Each number is 128 + 24 x the weight over its row's rms, rounded and kept within 0 to 255. Layers, rows and columns count from 0. The size above them is the row's rms in percent of the matrix's.

# layer 11 attention query, 64x64, rms 0.395, rows 0-63, columns 0-31
size [103  93  90  84 106  99  99  84 107  92 102 100 101 105 108  95 104 100 101  90 102 105  98 100 105  93  91 103  87  95  91  88 117  89 102 102  93  86  99  98 101  81 111  97 101  98 111 124  95  95  91  97 127  87 107 124  99 116 107  98  92 100 102 103]
[[125 110 148 106 100 144 147  86 131  92 103 152 162 133 115 104 162 145 127  95 107 136  90 131 118 166 143 108 148 156 136 134]
 [132 132 157 143 108 110 147 110  95 131 164 167  95 153 118 154 118 104 135 120 101 130 103 120 118 119 135 139 166 136 166 140]
 [129 117 157 147 149 159 122 106 133 108  93 112 117 128 161 205 160 129 116 115  96 114 119 121 142 117 131 169 136 134  92 150]
 [162  95 130  90 129  90 157 132 145 104 131 127 120 135 118 116 182 140 116 132 125 174 131  69 145 151 134  82 128  88 164 110]
 [124 131 154 110 169 153 149 119  94 147 136 130 102  86 144  84 110 140 150 119 147  96 110 152 134 103 136 155  62  94 145  73]
 [129  86 133 134 135  63 110 115  80 133 161 106 125 111 122 107 130 123 144 117 169 118 142 145 149 134 134 106 112  90 118 130]
 [148 127  96 112  92 140 118 133 100 140 148 103 136 130 118 152 133 188 128 141 100 103 134  93 121 149 111 158 175 109 155 168]
 [108 130 139 160 151 148 144 128  99  90 125  91 121  96 167 150 106 103 129 185 100 113 111  96 146 116 123  77  98 136 171 105]
 [139 124 121 119 110 177 173 113 140 107 145 118 158 120 119 123 114 122 142  97 104  90  87 124 134  98 128 137 160 116 107  96]
 [121 119  82 146  77 121 168 110  74 134 120 144 101 143 102 133 146 145 106  97 151 120  91 138 164 101 111  97 138 155 127 126]
 [132 116 100 132 155 114 121 123 126 132 167 108 153 108 119 145 142 116 150 141 164 126 184 106 125  97 161  76 100 129  98 132]
 [ 71 104 115 142 140 109 117 152  96  94 155 108 160 141 150 130 108 146 114 110 115  94 116 167 146 175 181 172 134 106 161 152]
 [123  71 128  57 135 153 145 144 133 194 129 151 127 119 130 123 146 148 141 151 137 150 120 111 110 141  97 106 103 105  84 112]
 [164 102 121 129 112 148 130 111 126 138  92 131 126 146 141 113  88 149 140  56 121 123 148 100 109 154 120 106 137  96 132 157]
 [130 102 139 126 134 132 125 165  96 108 127  56 165 146 116 138 132 147 102  95 142 128 128 109 117  99 115 108 112 152 146 148]
 [116 123 157 118 125  72 147 167 113 129 108 134 139 136 106  92 120 123 107 144 113 153 141 165 110 134 108 146 110 117 135 132]
 [ 98 145 150 132 173 172 100 153  95 142 114 143 130 135 133 106 147 150  91 131 159 149 110 106  63 111 110 134 146  99 136 124]
 [139  60 157 127 119 108 134 121 100 105 127 136 102 118 120 150 102 121 117 107 120 149 128 169 112 160 144 132 164  92 119 106]
 [ 74 154 129 130 129 120 129 100 121 149 156 146 142 135 183 131 160  73 188 145 175 125 131 123 143 120 138 135 152 117  92 110]
 [140 131 152 104 116 154  66 117 137 109 144 128 145 124 117 154  99 158 114 108 177 144 151 111 118 143  97 112 136 117  60 101]
 [127 116 155 144 115 133 153 149 138 104 100 119 171 161 143 117 140 119 130 158 104 140 152 157 122 103  88 167 129 102 125  73]
 [138 147 105 145 154 134 112 110  89 203 110 118 143  95 104  84 162 107 127 106 121  92 154 158 105 124 112 110 128 106 138 103]
 [132 145 128 164 160 150 194 131 150 149 119 133 101 187 146 141 106 131 163  94  98 124 143 109 104 156  99 119 149 120 140 132]
 [ 86 140 171  86  87 107 140 158 124 142 129 142 126 164 138 111 127 142 107 122  65 150  94  76 127  99 109 105 138 120 141 163]
 [129 168 100 149 155 163 163 106 124 160 122 126 157 116 145  99 144 116 138 121 165 179 120 152 125  94  84 131 132 126 126 168]
 [191 122 138 155 103 121 163 166 126 158  97 145 154 116 137 168  89 155 166 128 151 156 107 107 171 132 126  96 142 129 139 126]
 [126 173 101  87 122 139 157 102 148 151 138  98  84 113 145 139 105  93 116 116 101 155 161 135 139 174 102  94  96 135 153 159]
 [142 195 172 154  86 100 155 129 101 155 100 124 116  93 142 110 135 127 119 125 131  99 149 166 118 131 132 133 125 159 125 142]
 [ 98 106 120 108 132 109 101 158 132 153  92  82 136 137 149 117 122  60 118 106 125 111 181 167 136 152 130 131 114 173 134 149]
 [154 157  95 124 151 128 136 166 115 127 101 106 132 152 104 141 106 137 116 108 128 109 102 107 153 116 159  93 141  89 152 105]
 [159 139 160 120 129 166 181 134 108 150  87 122 133 146 103 118 160  94  96 145 159 104 142 145 111 159 165 139 141 127 156 123]
 [101  73 124 140  98 148 109 129 147 152 109 188 105 142 117 115 111 169 125 120 144 152 145  93  90 116 148 163 115 134 116 107]
 [121 143  90 127  76 111 133 129 151 118 135  77 139  93 138 125 160 110 155 175  87 166 131 120 123 128 141 131 149 147 122 111]
 [125  87 168 111 128 115 109 117 164 174 108 166 144  76 167 115 155  96 163 149 105 163 128 117 131 113 111 119 136 123 138 155]
 [128 107 101  96 142  91 103 117  93 145 148  89 121 142  77 123 129 132 138 128 176 117 167 186 119 127 104 122 139 125 130 129]
 [135 139 153 131 119 112  94 154 157 106 151 169 147 138 121 183 172 112  99 124 135 119 124 105 135 131 107 133 141 125 130 157]
 [171 126 104 112 178 152 148 128 152 123 129 178 149 130 144 116 143 141 136 158  94 146  88 101 132  95 164 109 116 101 134 110]
 [141 122 118 102 127 121 116 131 117 136 137  78 175 110  79 119 159 135 128 127 143 127 105 149 126  96  79 157 147 133 126 139]
 [146 128 122 118 103 117  98 179  94 122 175 147 140  94 123 159 125 112 121 136 149 102  86 102 118 175 116 189 136 137 122 132]
 [111  99  79 116 113  95 115 144 120 105 115 120 100  97 121 107 107 123 143 131 131 151 125 145  96 141 112 136 115 157 111 173]
 [126 147 118 159 114  94 163 154 145 120 119 133 192 104  88 131 145 172 166  97 114 101 106 103 108 175 114 134 138 162 155 114]
 [133 137 163 156 113 124 131 114  98 104 133 120 106 157 110  86  81 125 142 136 153 139 122 154  90 149 118 101 128 117 163 101]
 [109 154 121 140  99 120 131 133 121 126 129 122 113 112 129 131  72 163 166 139 187 114 142 130 109 143 114 134  82 147 145 104]
 [145 125 104 199 132 109 127 112 135 138 154  91  85 118 159 141 111 110 121 136 135 171 106 154  92 107 130 172 143 102  87 179]
 [142  89 136 140 140 138 124 155  96 139 127 113 118 116 105 163 151 144 108 107 117 109 194  91 137 150 114 112 122 110 153 146]
 [168 156 141 127 122 132 158 109 147 155 154 159 126 129 119 143 125 109  86 118  96 103 175 142 109 120 103 123 142 120 154 187]
 [153 119 141 151 127  85 161 116  96 130 116 112  88 172 114 142  85 139 147 154 112 111 119 111 169 115 159 132 135 101 106 100]
 [ 67 119 118 123 119 117 152 141 169 134 117 142 155 112 127 109  93 147 130 105 139 160  95 109 123 151 111 143  92 135 131 161]
 [145 120 141 159  98 144  99 134  96 153 136 125  97 135 127 100 152 108 115 114 112 104 123 183 146 139  95 119  74 128 157 150]
 [119 142 125 121  84 127 128 107 133 112 123 139 156 129  87 115 108 146 134  76 117  87 156 127 135 159 128 105 116 155 151 114]
 [130  67 115 123 139 120 146 144 110 139 141  93 104 107 119 118 118 136  96 114  93 106 153 145 106  82 148 128 157 138 143 141]
 [123 126 149 101 122 138 178  88 108 136  93 124 118 152 138  63 100 146 121 112 144 143  95 106  99 168 124 136 120 136 134  95]
 [160 111  90 151 102  99 107 165  98 170 139 145 160 122 154 138 149 133  97 105 110 132 136 139  94 113 133 122 109 127 135 124]
 [109 104 161 153 133 111 145 118 145  59 136 142 143 139 105  88 126 126 115 108 109 172  96 142 126 130 178 157 126 144 137 115]
 [ 72 141 132 137 112 140 105 140 126  87 116 149 123 124 158 120 131 112 160 149 135 129  67  95 121 112 133 161 106 126 150  88]
 [ 86 108 114 120 115 124 137 113 156 139 160 140 138 125 122  90 112 125 126 111 149 146  92 118 138 132 149 152 144 153  73 101]
 [120  90 134 134 102  87 133 142 152  93 141 154 115 141 138 147  87 153 127 136 110 151 140  90 115 128 143 137 113 114  47 160]
 [128 123 123 154 111 165 131 121 106 123 104 141  85 166  86 127  93 123 121 116 178 139 139 111 131 143 151 109 125 134  75 100]
 [ 90 130 141 115 126 157 100 128 110 109 131 110 106 108 135 137 135 119 139 123 132 126 168 133 148 154 152 147  91 129 169 114]
 [164 126 128 152 131  69 161 142 151 101 116 143 143 128 101  96 149 150 110  84 130 159  94 120 122 115 139 117 131 134 161  91]
 [110 169 103 102 104 160 147 108 123  86 115 178 128 148 133 149 103 105  77 125 153 122 122  89 117 124  86 159 154 165 142  96]
 [154 146 174 128 145  60 151  95 118  96 110 116 141 147 126 102 150 113 120 100 137 128 146 158 133 158 128 116  87 145 138 127]
 [125 126 127  76 135 112 157 114 139 103 118 104 174 118 155 131 128 144 120 107 124 102 103 143 135 123 113 161 136 143 156 135]
 [142 143  92 117  96 155 115 141 167 140 113 122 156 148 155 144 106 127 119  84 112 146 106 150 116 159 113 133 170 118 133  76]]
# layer 11 attention key, 64x64, rms 0.384, rows 0-63, columns 0-31
size [109 106 100 103 107 103  95  95  99 112 106  92 102  82 106 111 109  96 104  94 113 104 103  96  99 105 114 115  90 104 111  99 117  95  87  94 106  91  85  90  91  95 100 100  85 100  97 110  95  97 108  91 119  91  82  99  80 107  91  90  92  96 102 107]
[[131 122 159  90  95 154 139  58 119 120 104 127 155 134 105 105 164 155 116 133  93 150 130 124 124 146 139 104 122 176 113 144]
 [155 136 125 142 115 117 159 108 125 147 170 124  83 150 131 129 122  98 164 159 120 122  84 117 121 121 155 112 146 130 139 130]
 [152 133 168 122 134 119 130 113 102  87 138  93 136 137 118 182 137 144 129 120 112 112 132  94 136 116  99 133 160 122 104 122]
 [171  82 116 113 158  97 156 129 149 150 100 143 122 128 110 128 165 118 130 131 129 160 149 102 156 148 150 116 105 112 125  95]
 [128 125 150 110 134 131 165 123 105 131 175 132 104  94 106 130 146 146 168 101 128 134 125 123 145 115 151 131  48  93 164  79]
 [137  61 138 119 116  87 128 101 112 108 150  92 101 140 130 113 117 122 142 121 178 111 126 126 133 143 140 123 130  91  96  92]
 [156 153 105 108 134 145 134 124  94 156 169  95 126 141 103  97 131 169 117 141 116 100 171 133 157 139 119 172 152 118 155 168]
 [ 92 145 155 176 149 129 160 130 124 119 120 109 135  97 160 142 102 109 107 174 106 139 133 100 154 124 160  81 106 141 159 102]
 [160 128 121 126 135 158 119  87 119 142 185 162 176 125  89 144 123 100 124  91 114 121  98 132 166 107 126 107 185 109 111 123]
 [ 95 100  68 119  68 116 165 103  74 135 102 105 104 146  97 163 118 171 130 105 142 136 103 114 171 129 100  98 116 127 143 115]
 [141 130 116 173 146 137 126 132 100 153 170 138 157 133 131 150 155 119 170 129 131 143 176 119 139  95 161  85 104 153 101 163]
 [ 91  88 102  99 138  85 166 109 120 146 171 144 153 127 125 159  92 134 116 124 115  99  96 171 145 168 174 151 128 117 144 156]
 [118  62 122  88 124 147 170 139 127 142 156 140 111 136 133 126 148 131 142 147 133 124 125 106 105 148 109 113  72 124 105  98]
 [157 171 123 146  97 130 114  88 128 149 116 123 149 129 141 134 114 143 141  73 128 101 138  92 149 138 134 127 154  93 147 144]
 [160 117 128 124 150 130 105 126 140 122 137  63 153 124 107 126 140 112  82  97 164 151 159 123  86  77  98  99 112 155 140 123]
 [127 124 150 102 129 112 130 157 124 137 111 147 113 131 113 104 104  97 111 173 124 158 128 139 145 108 147 180  75 142  87 140]
 [ 73 125 185 109 136 172  94 175  97 126 133 119 127 156 143 128 154 161 101 127 148 134 111 119  83 130 103 124 130  79 149 109]
 [143 108 132 158 113 131 129 117  85 131 128 123 113 104 132 153 129 120 128 108 127 154 159 177 147 190 151 119 160 122 146 110]
 [ 92 153 115 142 122 116 119 108 119 161 119 141 157 145 164 130 141 111 140 132 155 119 143 141 182 139 112 137 150 109  92  95]
 [143 146 149 128 122 145  64 109 138  94 144 137 145 147 126 148  88 173  97 116 158 138 173 123 130 146  92 133 111 132  78 125]
 [131  99 123 136 141 123 165 142 129 147  86 113 147 155 134 132 141 143 130 159  91 145 163 143 122  98 111 183 133 108 122  97]
 [143 144 119 151 146 132  86 109 115 193  75 113 113 107 119  96 137 125 118 124 118  98 148 142 134 136 123 123 124 125 127 105]
 [115 152 128 152 136 126 162 131 175 134 137 148  92 142 156 134 113 112 131 107 104  62 158  95  82 120  80 105 153 104 109 117]
 [112 148 139  94 149  95 145 134 125 134 189 139 150 167 107 121 126 116 111 121 108 170 129 106 112 115 102  93 100 112 128 132]
 [117 133 113 110 138 140 154 126 123 127 162  99 172 117 147 121 133 125 146 102 126 193 127 160 142  81  82 124 110 100 139 165]
 [155 146 142 143 119 114 122 167 135 174  85 107 170  87 184 153 124 127 146 116 161 132 147 132 158 136 138 146 100 128 130 128]
 [115 154 139 106  85 139 149 135 151 151 119 120  96 124 148 154  98 125 130 142  99 142 153 120 153 156  97  89 129  90 168 142]
 [139 185 153 116  87 102 152 131 120 145 107 129 130  90 133 120 169 137 122 130 163  93 138 171 118 136 124 121 130 145 112 116]
 [102  66 122 130  77 130 107 159 143 140  82  95 116 146 128 119 130  73  92  94 137 119 161 155  98 125 124 126 136 148 133 142]
 [149 129  87  96 120 166 104 156 128 118 126 114 137 175 132 160 144 112 109 107 109 117 160 119 135 139 150  86 114  89 134  93]
 [168 124 143 126 139 154 164 176  78 157 113 144 119 157  75 152 122  96 134 142 146 118 162 150 135 152 170 118 130 120 169 140]
 [ 88 121 128 115 105 107 102 105 142 158  71 119 114 134 145 105 121 185 120 115 186 142 128  68 119 125 154 161 151 123 149 127]
 [143 132 104 172 138  97 100 105 131 134 149  84  94 113 131 113 139 113 150 121  79 142 117 137  98 126 138 146 149 141 114 113]
 [121  97 148 141 131 140 107 170 160 111 144 113 138  87 160 113 119  65 163 194 120 123 128 138 101 125 148 149 125 113 145 140]
 [121 134 120  95 160 150  96 130 116 126 128  74 118 158 159 139 115 140 110 115 145 127 106 129 122  91 111 163 143 161 102 139]
 [126 170 117 111 110 141 100 151 141 105 160 132 120 103 131 179 153 117 127 129 118  83  95  99 119 106 114 150 170 133 151 161]
 [142 104 147 114 126  86 137 109 176 117 120 114 140 123 113  89 120 124  86 155  87 120 110  68 131  95 155 132 127 123 118 127]
 [121 112 142 156 137 140 113 140  86 142 118  87 152 132 116 130 180 170 115 106 147 150 157 135 144  88 108 126 149 129 104 149]
 [121 157 124  96 113 151  75 180 109 143 150 167 148 116 135 141  98 127 165 126 118 143 114  83 104 141 113 142 144 146 177 154]
 [123 127 111 118  58 111 119 134 137  91 122 104 144 135 142 110 135 131 113 120 129 168 135 105 121 175 119 108 108 129 108 125]
 [167 144 102 178 100 146 138 148 160 149 124 134 152  87  87 155 113 168 167 119 118 155 105 114 121 157 125 114 110 143 127 131]
 [114 116 152 106 128 104 166 154 130 150  91  70 138 177 148 122 151 135 183  95 113 110  94 136 120 162 153  86 142 122 174 105]
 [119 144 138 123  93 163  95 153  93 120 103 123 125 157 104  86 109 129 118  88 141 129 119  91 135 194 109  95 114 164 183 115]
 [103 109 115 190 145 126 125 117 101 110 170 127 116 132 118 131 101 128 129  95 179 200 124 121 116 148 111 143 147  85 148 121]
 [140 116 114 145 146 145 103 122 100 145 127 151 118 104 149 157 165  70 108 102 140 118 132  99  92 158 154  91 124  91 146  90]
 [121 152  99 133 143 125 188 102 135 138 143 135 121 133 129 179 140 113 158 150 144 116 168 151 101 157  89 113 141 121 152 152]
 [124 128 156 136 121 121 132 108 118 145  66 124 120 139 132 138  88  97 124 112 130  90 110 106 150 151 100 140 150 142 121  87]
 [ 81 102 103 135  90 135 153 122 163 127 133 122 172 115 154 132  99 123 170 129 150 136 118 112 137 122 132 121  93 140 115 138]
 [127 174 147 156 125 121 109 133 104 162 142 133 117 118 121 108 138 149 143 122 138 111 137 161 140 128 115 109 130 108 124 140]
 [116 103 113 146 125 137 161 114 121 129 122 104 153 141  77 120 153 161 128 127 174 111 152 169  99 160 145  99 130 158 158 136]
 [130  78 143 125 157 121 132 118 124 141 174 108 113 131 131 141 129  99 131 110 158 147 120 138  82 120 114 109 123  89 159 101]
 [129 145 122 132 111 152 190 120 133 114 122 116 121 110  76 113 107 131 107 111 149 161 108 129 106  77  80 110 101 112 113 115]
 [121 131 105 110 127  89 171 167 123 166 151 111 152 128 135 106 132 158  88  88 121 104 107  85 103 135 125 143 142 165 148 102]
 [104  98 135 134 163 147 117 106 151 150  50 118 137 116 132 145 117 117 103  88 107 151  79 165 118 136 139 148 111 106 121 131]
 [114 115 164 159 126 167 120 142  99  72 122 142 133 112 114 127  97 115 149  99  92 115 151 107 118 138 160 137 133  77 119 137]
 [ 88  75 135 152 102 157  95 165 170 157 123 148 139 141 121 135 108  98 109 104 147 164  92 120 119 131 107 141 117 118 105 106]
 [137 147 146 138  91 150 184 126  81 153 116 131 108 153 132 130 105 109 101  88 104 184 125 148 124 121 150 126 107 127 132 138]
 [110 150 115 139 140 175 111 139 145 113 115 189 122 163  92 119 132 125 126 125 164 110 119  91 149 121 148 106  95 114 122  95]
 [ 97 159 126 106 123 116  99 117 136 161 126 110 107 121 140 143 106  95 153 148 182 146 115 140 158 159 131 137 123 125 153 104]
 [129 119 180 120 111 144 140 125 147 138 136 121 104 118 109 127 151 104 115  74 133 124 164 124 135  79 129 126  81 173 162 132]
 [109 163 112 104 112 152 167  99  81 138 146 129 130 174 104 146 124 135  88 159 126 107 143 108 153 149 128 147 154 109 138 111]
 [132 151 142 116 142 107 159 106 137 127 153  98 144 133  96 120 142 118 132 126 156  98 170 161 132 158 127 127  97 147 125 147]
 [137  96 100  92 112 134 167 147 143  91 160 114 186 108 110 171 149 121 103 107 135 135 117 143 123 158 103 149 127 110 175 146]
 [ 99  98 101 124 119 124 131 153 125 176 141 107 154 145 127 124 129 133 118  82 100 106 123 166 139 166 129  84 201 102 124 101]]
# layer 11 attention value, 64x64, rms 0.337, rows 0-35, columns 0-31
size [111  97 108 102 100  95  96 104  96 102  98 102 107 101 111 104 102 101 100 118 104  88 101 106  99  95 111 106  99 111 103 109  88  91  95  89]
[[101  92 146  81 106  93 117 159 106 130  92 128 146 146 118 118 152 117 125 128  80 171 137 130 143 132 119  88 178 135 158  73]
 [173 142 153  94 136 136  98 107 175 144 108 124 110 114 130 125 104 132 117 127 140 140  85 144 133 139 134  91 119 139 182 147]
 [162 165 100 128 131 143 116  80 131 131 108 146 117 121 141 141 142  96 153 153 128 140 116 139 128 161 110 149 167 130 122 120]
 [189 147  69 150 110 140 130 151 146 173  85 111 141 136 125 145 109 140 121 134 137 103 129 142 111 117 136 114 123  88 111 141]
 [103 147 123 124 124 126 125 144 126 178 206 171 163 127 167 125 162 115  85 116 153 103 139 136 136 116 120 122 122 128 123 108]
 [101 125 138 126 113 116 139 165 155 111 134 112 118 120 159 131 131 122 114 125 190 132 120 137 168 109  92 186 125 128 154 108]
 [134 145 132 153 104 162 129 111 137 136 125 120 140 141  87 114 140 118 118 101 111 123 143 128 190  89 120 136 153 113  90  93]
 [117 137 111 137 103 156 168 116 138 142 145 120  99 156 143 140 145 106  94 119  93 129  93 124  94 165 170 169 104 125 135  99]
 [116 132 126 186 116 140  96 113 109 163 140 188 112 149  77  99 135 171 106 153 135 188 111 115 135 117 101 116 122 117 107 148]
 [122 175 152 137 150  96 126 136  90 154 155 131 135 153 127 133  91 142 129 105 130 179 111 131 155  94 167 141 131 124 110 156]
 [125 115 125 112 146 129 141 140 123 133 109 105 104  83 142 116 139 158  84 133 131 139 132 168 155 116 134 137 165 124  69 192]
 [116 133 142 139 130 131 160 125  57 111 162 138 145  92 158 159 116 135 105 148 150 106 144 121 119 123 124  96  94 123 131 103]
 [ 74 140 134  89 134 105 117 127 120  80  94 114 154 120 113 111 107 132 161  87 123 117 159 122 117 119 127 137 138  87 140 139]
 [134 120 127 113  87 135 141 167 129 123 124 145  90 115 123 193  71 154 131 111 100 108 101 100 122  84 128 179 119 128 112 133]
 [120 157 129  90 126 154 130 105  95 154 128 116 128 111 128  95 141 120 125 172 114 126 173 173 106  83 143 129  92 105 183  97]
 [114 100 146  96 174 143 166 113 114 147 115 123 143 107 129  76 122 131 142 144  96 135 125 124 138 132 160 147 125 110 142  91]
 [105 101 135 131 114 109 129 113 147 130 127  86 124 135 167 153 102  92 142 136 174 106 110 146  68 145 148 135 149 129 109 164]
 [120 150 110  89 111 133 163 147 125 155 111 126 152 117 133 142 139 115 134 109 108  93  97 128 119 119 130 127 120 148  96 129]
 [129  94 146 145 115 141 133  81 136 114 156 131 133 159 146 146 100  97 116 149 111  82  89 131 138 158  99 122 116 110 125 143]
 [100 171 159 124 113  86 126 121 148 114 136 171 126 123 135 114 142 118 110 121 156 178 175 108 124  83 131  99 134 119 132 132]
 [105 138  97 133 100 121 106  91  72 150 151 128 137 125  93 106 124 103 129 116 153 126 137 119 133 112 104 151 149  78 159 139]
 [114 133 142 147 152 119 151 146 121 141 114  91  94 123 102 187 111 157 144 161 113 120 115  91 135 116 149  94 144 167 123 117]
 [148 131 114 141 125 114 152 153  98 103 131 151  76 101 119 130 102 142 121 117 147 102 132 129 106  84  96  94 187 122 115 141]
 [139 189 190 111  85 123 104 168 150 132 104 103 145 115 132 150 124 138 147 141 107 126 118 105 139 141 136 102 143 117 117 161]
 [183 145 100  92 166 164 136 137 112  74 149 148 119 152 120 129 102 109 150 150 123 127 116 117  78 155 169 138 123 168 116 135]
 [134 122 104  99 165 161 129 132 113 119 130 128 149 137  79 154 105  94 139 118 131 129 136 136 141 131 112 155 126 144 165 122]
 [144 124 112 119 142 118 121 118 128 114 150 187 140  85 126 137 140 153 129 150 128  93 147 126 113 175 145 149  57 107 133 140]
 [145 133 101  88 134 137 138 108 137 167 120 114 129 101 117 141 111 143 155  81  75 134 191 134 124 156 110 173 151 141 144 123]
 [112  91 138 110 108 156 126 147  88 148 120 117 112 141 156 114 129 144 158 107 106 119 120  93 147 135 116 105 138 142 155 179]
 [129 109  92 122 114 165 141 126 115 136 109 157  90 172 145 136 133  87 121  95 115 111 132 162 109 147 159 157  80 116 126 146]
 [147 125 157 144  66 115 125 131  87 112 124 142 122 100 125 146 108  36 124 125 130 142 116 117 165 123 119 152 112 157 138 132]
 [147 124 174 129 110 124 135 117 153 146 128 120  82 133 154 153 105 131 169  87 145 132 146 127 153 106 109 111 137 160 145 102]
 [146 124  89 121 130 113 116 112 108  97 152 174 114 102 151 151 152  99  95  92 135 113 117 151  81 131 106 105 110 137 144 159]
 [125 112 156 120 139 108 135 146 115 116 135  93 156 118 104  79 145 122 160  87  96 110 151 150 134  94 113  99 124 151 115 104]
 [148 115  95 173 110 126 144  80 120 155 123  89 152 135 174 124 133 127  94 177 150 115 119 118 110 117 128 168 131 159 147 131]
 [123 144 112 122 116 166 110 109 151  98  87 119  93 149 119 113 140 151 146 156 138 138 160 119 151 145 128 109 142 130 160  65]]
# layer 11 attention output (transposed), 64x64, rms 0.296, rows 0-35, columns 0-31
size [107  95 112 109 108 100  99 104 107  95  96  98 100 110 100 107  97 108 104 106 102  96 106 106 107 100 105 100 102 107  93 114  95  85  97  86]
[[124 143  72 175 121 137 146 104 134  97 189 136 114 107 116 122 117 143 111 105 172 100 116 151 117 127 112 155  91 114 117 147]
 [113 157 133 140 121 124 160 116 116  91 148 131 158 151 149 148 144 109 140 175  88 134 172 127 155 113 117 153 129 117  73 141]
 [105  67 161 138 141 147 138 161 154 134 124 137 155 137 145 134 100 139 130 119 127 138 135 100 105 114 182 142  56 149 122 158]
 [ 90 127 160  99 138 141 121 114 134 105 148 133 116 104 149 128 158 112 113 120 107 162 114  96 116 128 138 123 142 170 145 122]
 [153 120 119 159 112  99 152 128 122  76  60  83  95 107  95 138  82 157 188 136 109 136 118 129 100 150 127 109 114 145 129 151]
 [118 174 125 141 127 134 109  76 138 126 121 156 142 139 112 128 120 144 139 163  62 127 128 115 116 144 144 114 135 140 103 135]
 [121 121 146  98 153  88 135 131 124 120 151 111 105 106 152 166 124 121 126 185 123 115 129 123  94 134 136 118 119 133 185 148]
 [120  83 124 134 142 102  97 140 115 127 127 156 165  90 146 120 113 154 179 144 184 122 153 121 141 104 136 109 121 117  78 142]
 [168 127 117  93 140 122 174 130 146 114 125  86 149 135 182 179 106 116 155 120 136  91 152 130 134 137 184 150 150 150 138 134]
 [139  92 106 131 122 138 140 143 176 117 142 125 147 110 113 127 143 129 147 175 109 109 138 140 127 131  91 149 155 135 144 120]
 [153 129 129 159 131 133 119 124 160 104 148 138 155 149 132 152 111  92 195 124 130 134 135  85 124 138 102 143  77 121 198  86]
 [144 132 145 115 155 105 114 142 192 139 106 112 101 150  99  88 138 113 126 115 128 144 132 128 119 133 141 159 189 124 107 159]
 [176 136 130 136 138 141 127 106 126 157 157 136 116 119 130 154 147 124  99 167 128 118 115 155 137 131 155 103 109 171 110 137]
 [107 117 124 129 155 116 101 122 129  90 152 113 166 131 140  83 161  98 151 133 152 143 136 145 138 157 137  75 130 120 147 149]
 [118 107 126 148 131  88 137 139 173 131 123 164 129 130 148 195 154 134 130 124 163 155 103  95 117 167 125 147 161 156  79 140]
 [137 147 118 165  82 118  73 125 136  79 113 140 101 151 123 137 123 139 111 107 149 124 112 107 122 163  92 112 106 170 115 121]
 [154 132 142 108 140 162 144 156 146 138  99 176 119 151  94 123 143 162 140 139 111 143 140 144 200 144 104 139 122  98 134 100]
 [121 109 149 169 139 108 111 132 116  98 143 151 120 139 114 124 123 150 156 176 174 142 139 150 140 127 118 141 121 106 167 126]
 [151 163 139 104 123 135 103 123 121 116  67 134 113 120 125 104 135 142 132 133 125 150 145 120 113  93 158 134 104 109 109 154]
 [167 103 154 139 123 184 109 128 116 158 137  76 128 120 118 164  84 155 133 115 119  83  98 174 151 157 118 170 157 136 136 154]
 [161 144 154 148 159 104 168 164 185 107 116  76 136 144 166 128 116 172 105 122 109 127 120 145 160 129 143 120 112 173 102 130]
 [159  94 128 103 116 143 139 115 117 100 158 162 170 155 126 104 142 127 121  97 153 137 126 170 122 156 130 124 149  80 141 133]
 [124 127 128 129 131 117 103  93 156 141 132  91 184 134 116 106 123 144 141 132 112 159  85 132 145 156 177 191 105 108 133 107]
 [ 82  89  98 134 156 141 147  96 123 141 161 139 114 146 113 134 158 124 150 129 156 128 162 179 154 145 137 155 139 107 141 123]
 [113 133 142 155  98  81 118 129 147 192  96 146 126 125 175 132 176 129 126 140 118 152 132 131 125 102 117 122 109 107 124 128]
 [112 152 148 141 120 113 112 119 133 118 110 134 103 134 168 103 164 150 114 119 111 114 106 131 106 118 155 111 104 122  95 122]
 [ 94 117 132 169 108 117 133 124 129 139  92  88 120 155 147 114  98 103 146 120 136 142 113 115 147  71 133 131 175 152 116 117]
 [109  99 137 154 121 128 120 161 117 118 126 120 141 130 146 132 160  99 106 176 173 126  93 121 110 100 157 101 114 132 124 139]
 [145 113 150 148 133 123 102 114 156  87 161 131 115 131  97 113 155 108 124 126 129 113 155 145 113 108 125 173 122 106 118  91]
 [122 157 150 106 152  80 118 128 124 144 124 108 155  91 108 128 111 138 117 162 142 112  79  72 133 107 112 117 163 112 109  86]
 [108 125 105 109 172 118 114 127 149 153 139 102 111 152 102 134 119 201 127 112 114  97 144 145 102 136 115 108 137  82 116 149]
 [ 92 125  99 139 152 164 137 144 136 128 126 128 172 122 120 105 148 137 133 172 112 104 134 153 134 182 144 137 124  90 107 152]
 [ 77  95 109 116 111 190 122 113 135 140 120 137 167 127 143 137 162 124 175 176 103 139 133 138 147 158 142 128 133  89  80  96]
 [104 129 131 145  92 121 178  98 126 115 108 140  87 122 118 152 112 125 119 129 139 123 100 123 105 125 116 161 115 108 150 114]
 [127 134 128  86 113 129  99 134  97 125 102 120 120 125  90 159 111 138 152 143 137 109 130 174 152 110 124  83 132 106  74  98]
 [ 84 131 107 178 155 115 138 152 127 123 163 126 136  79 141 117  94 140 157 129 125 133 103 129 125 151 108 140  85 163 116  92]]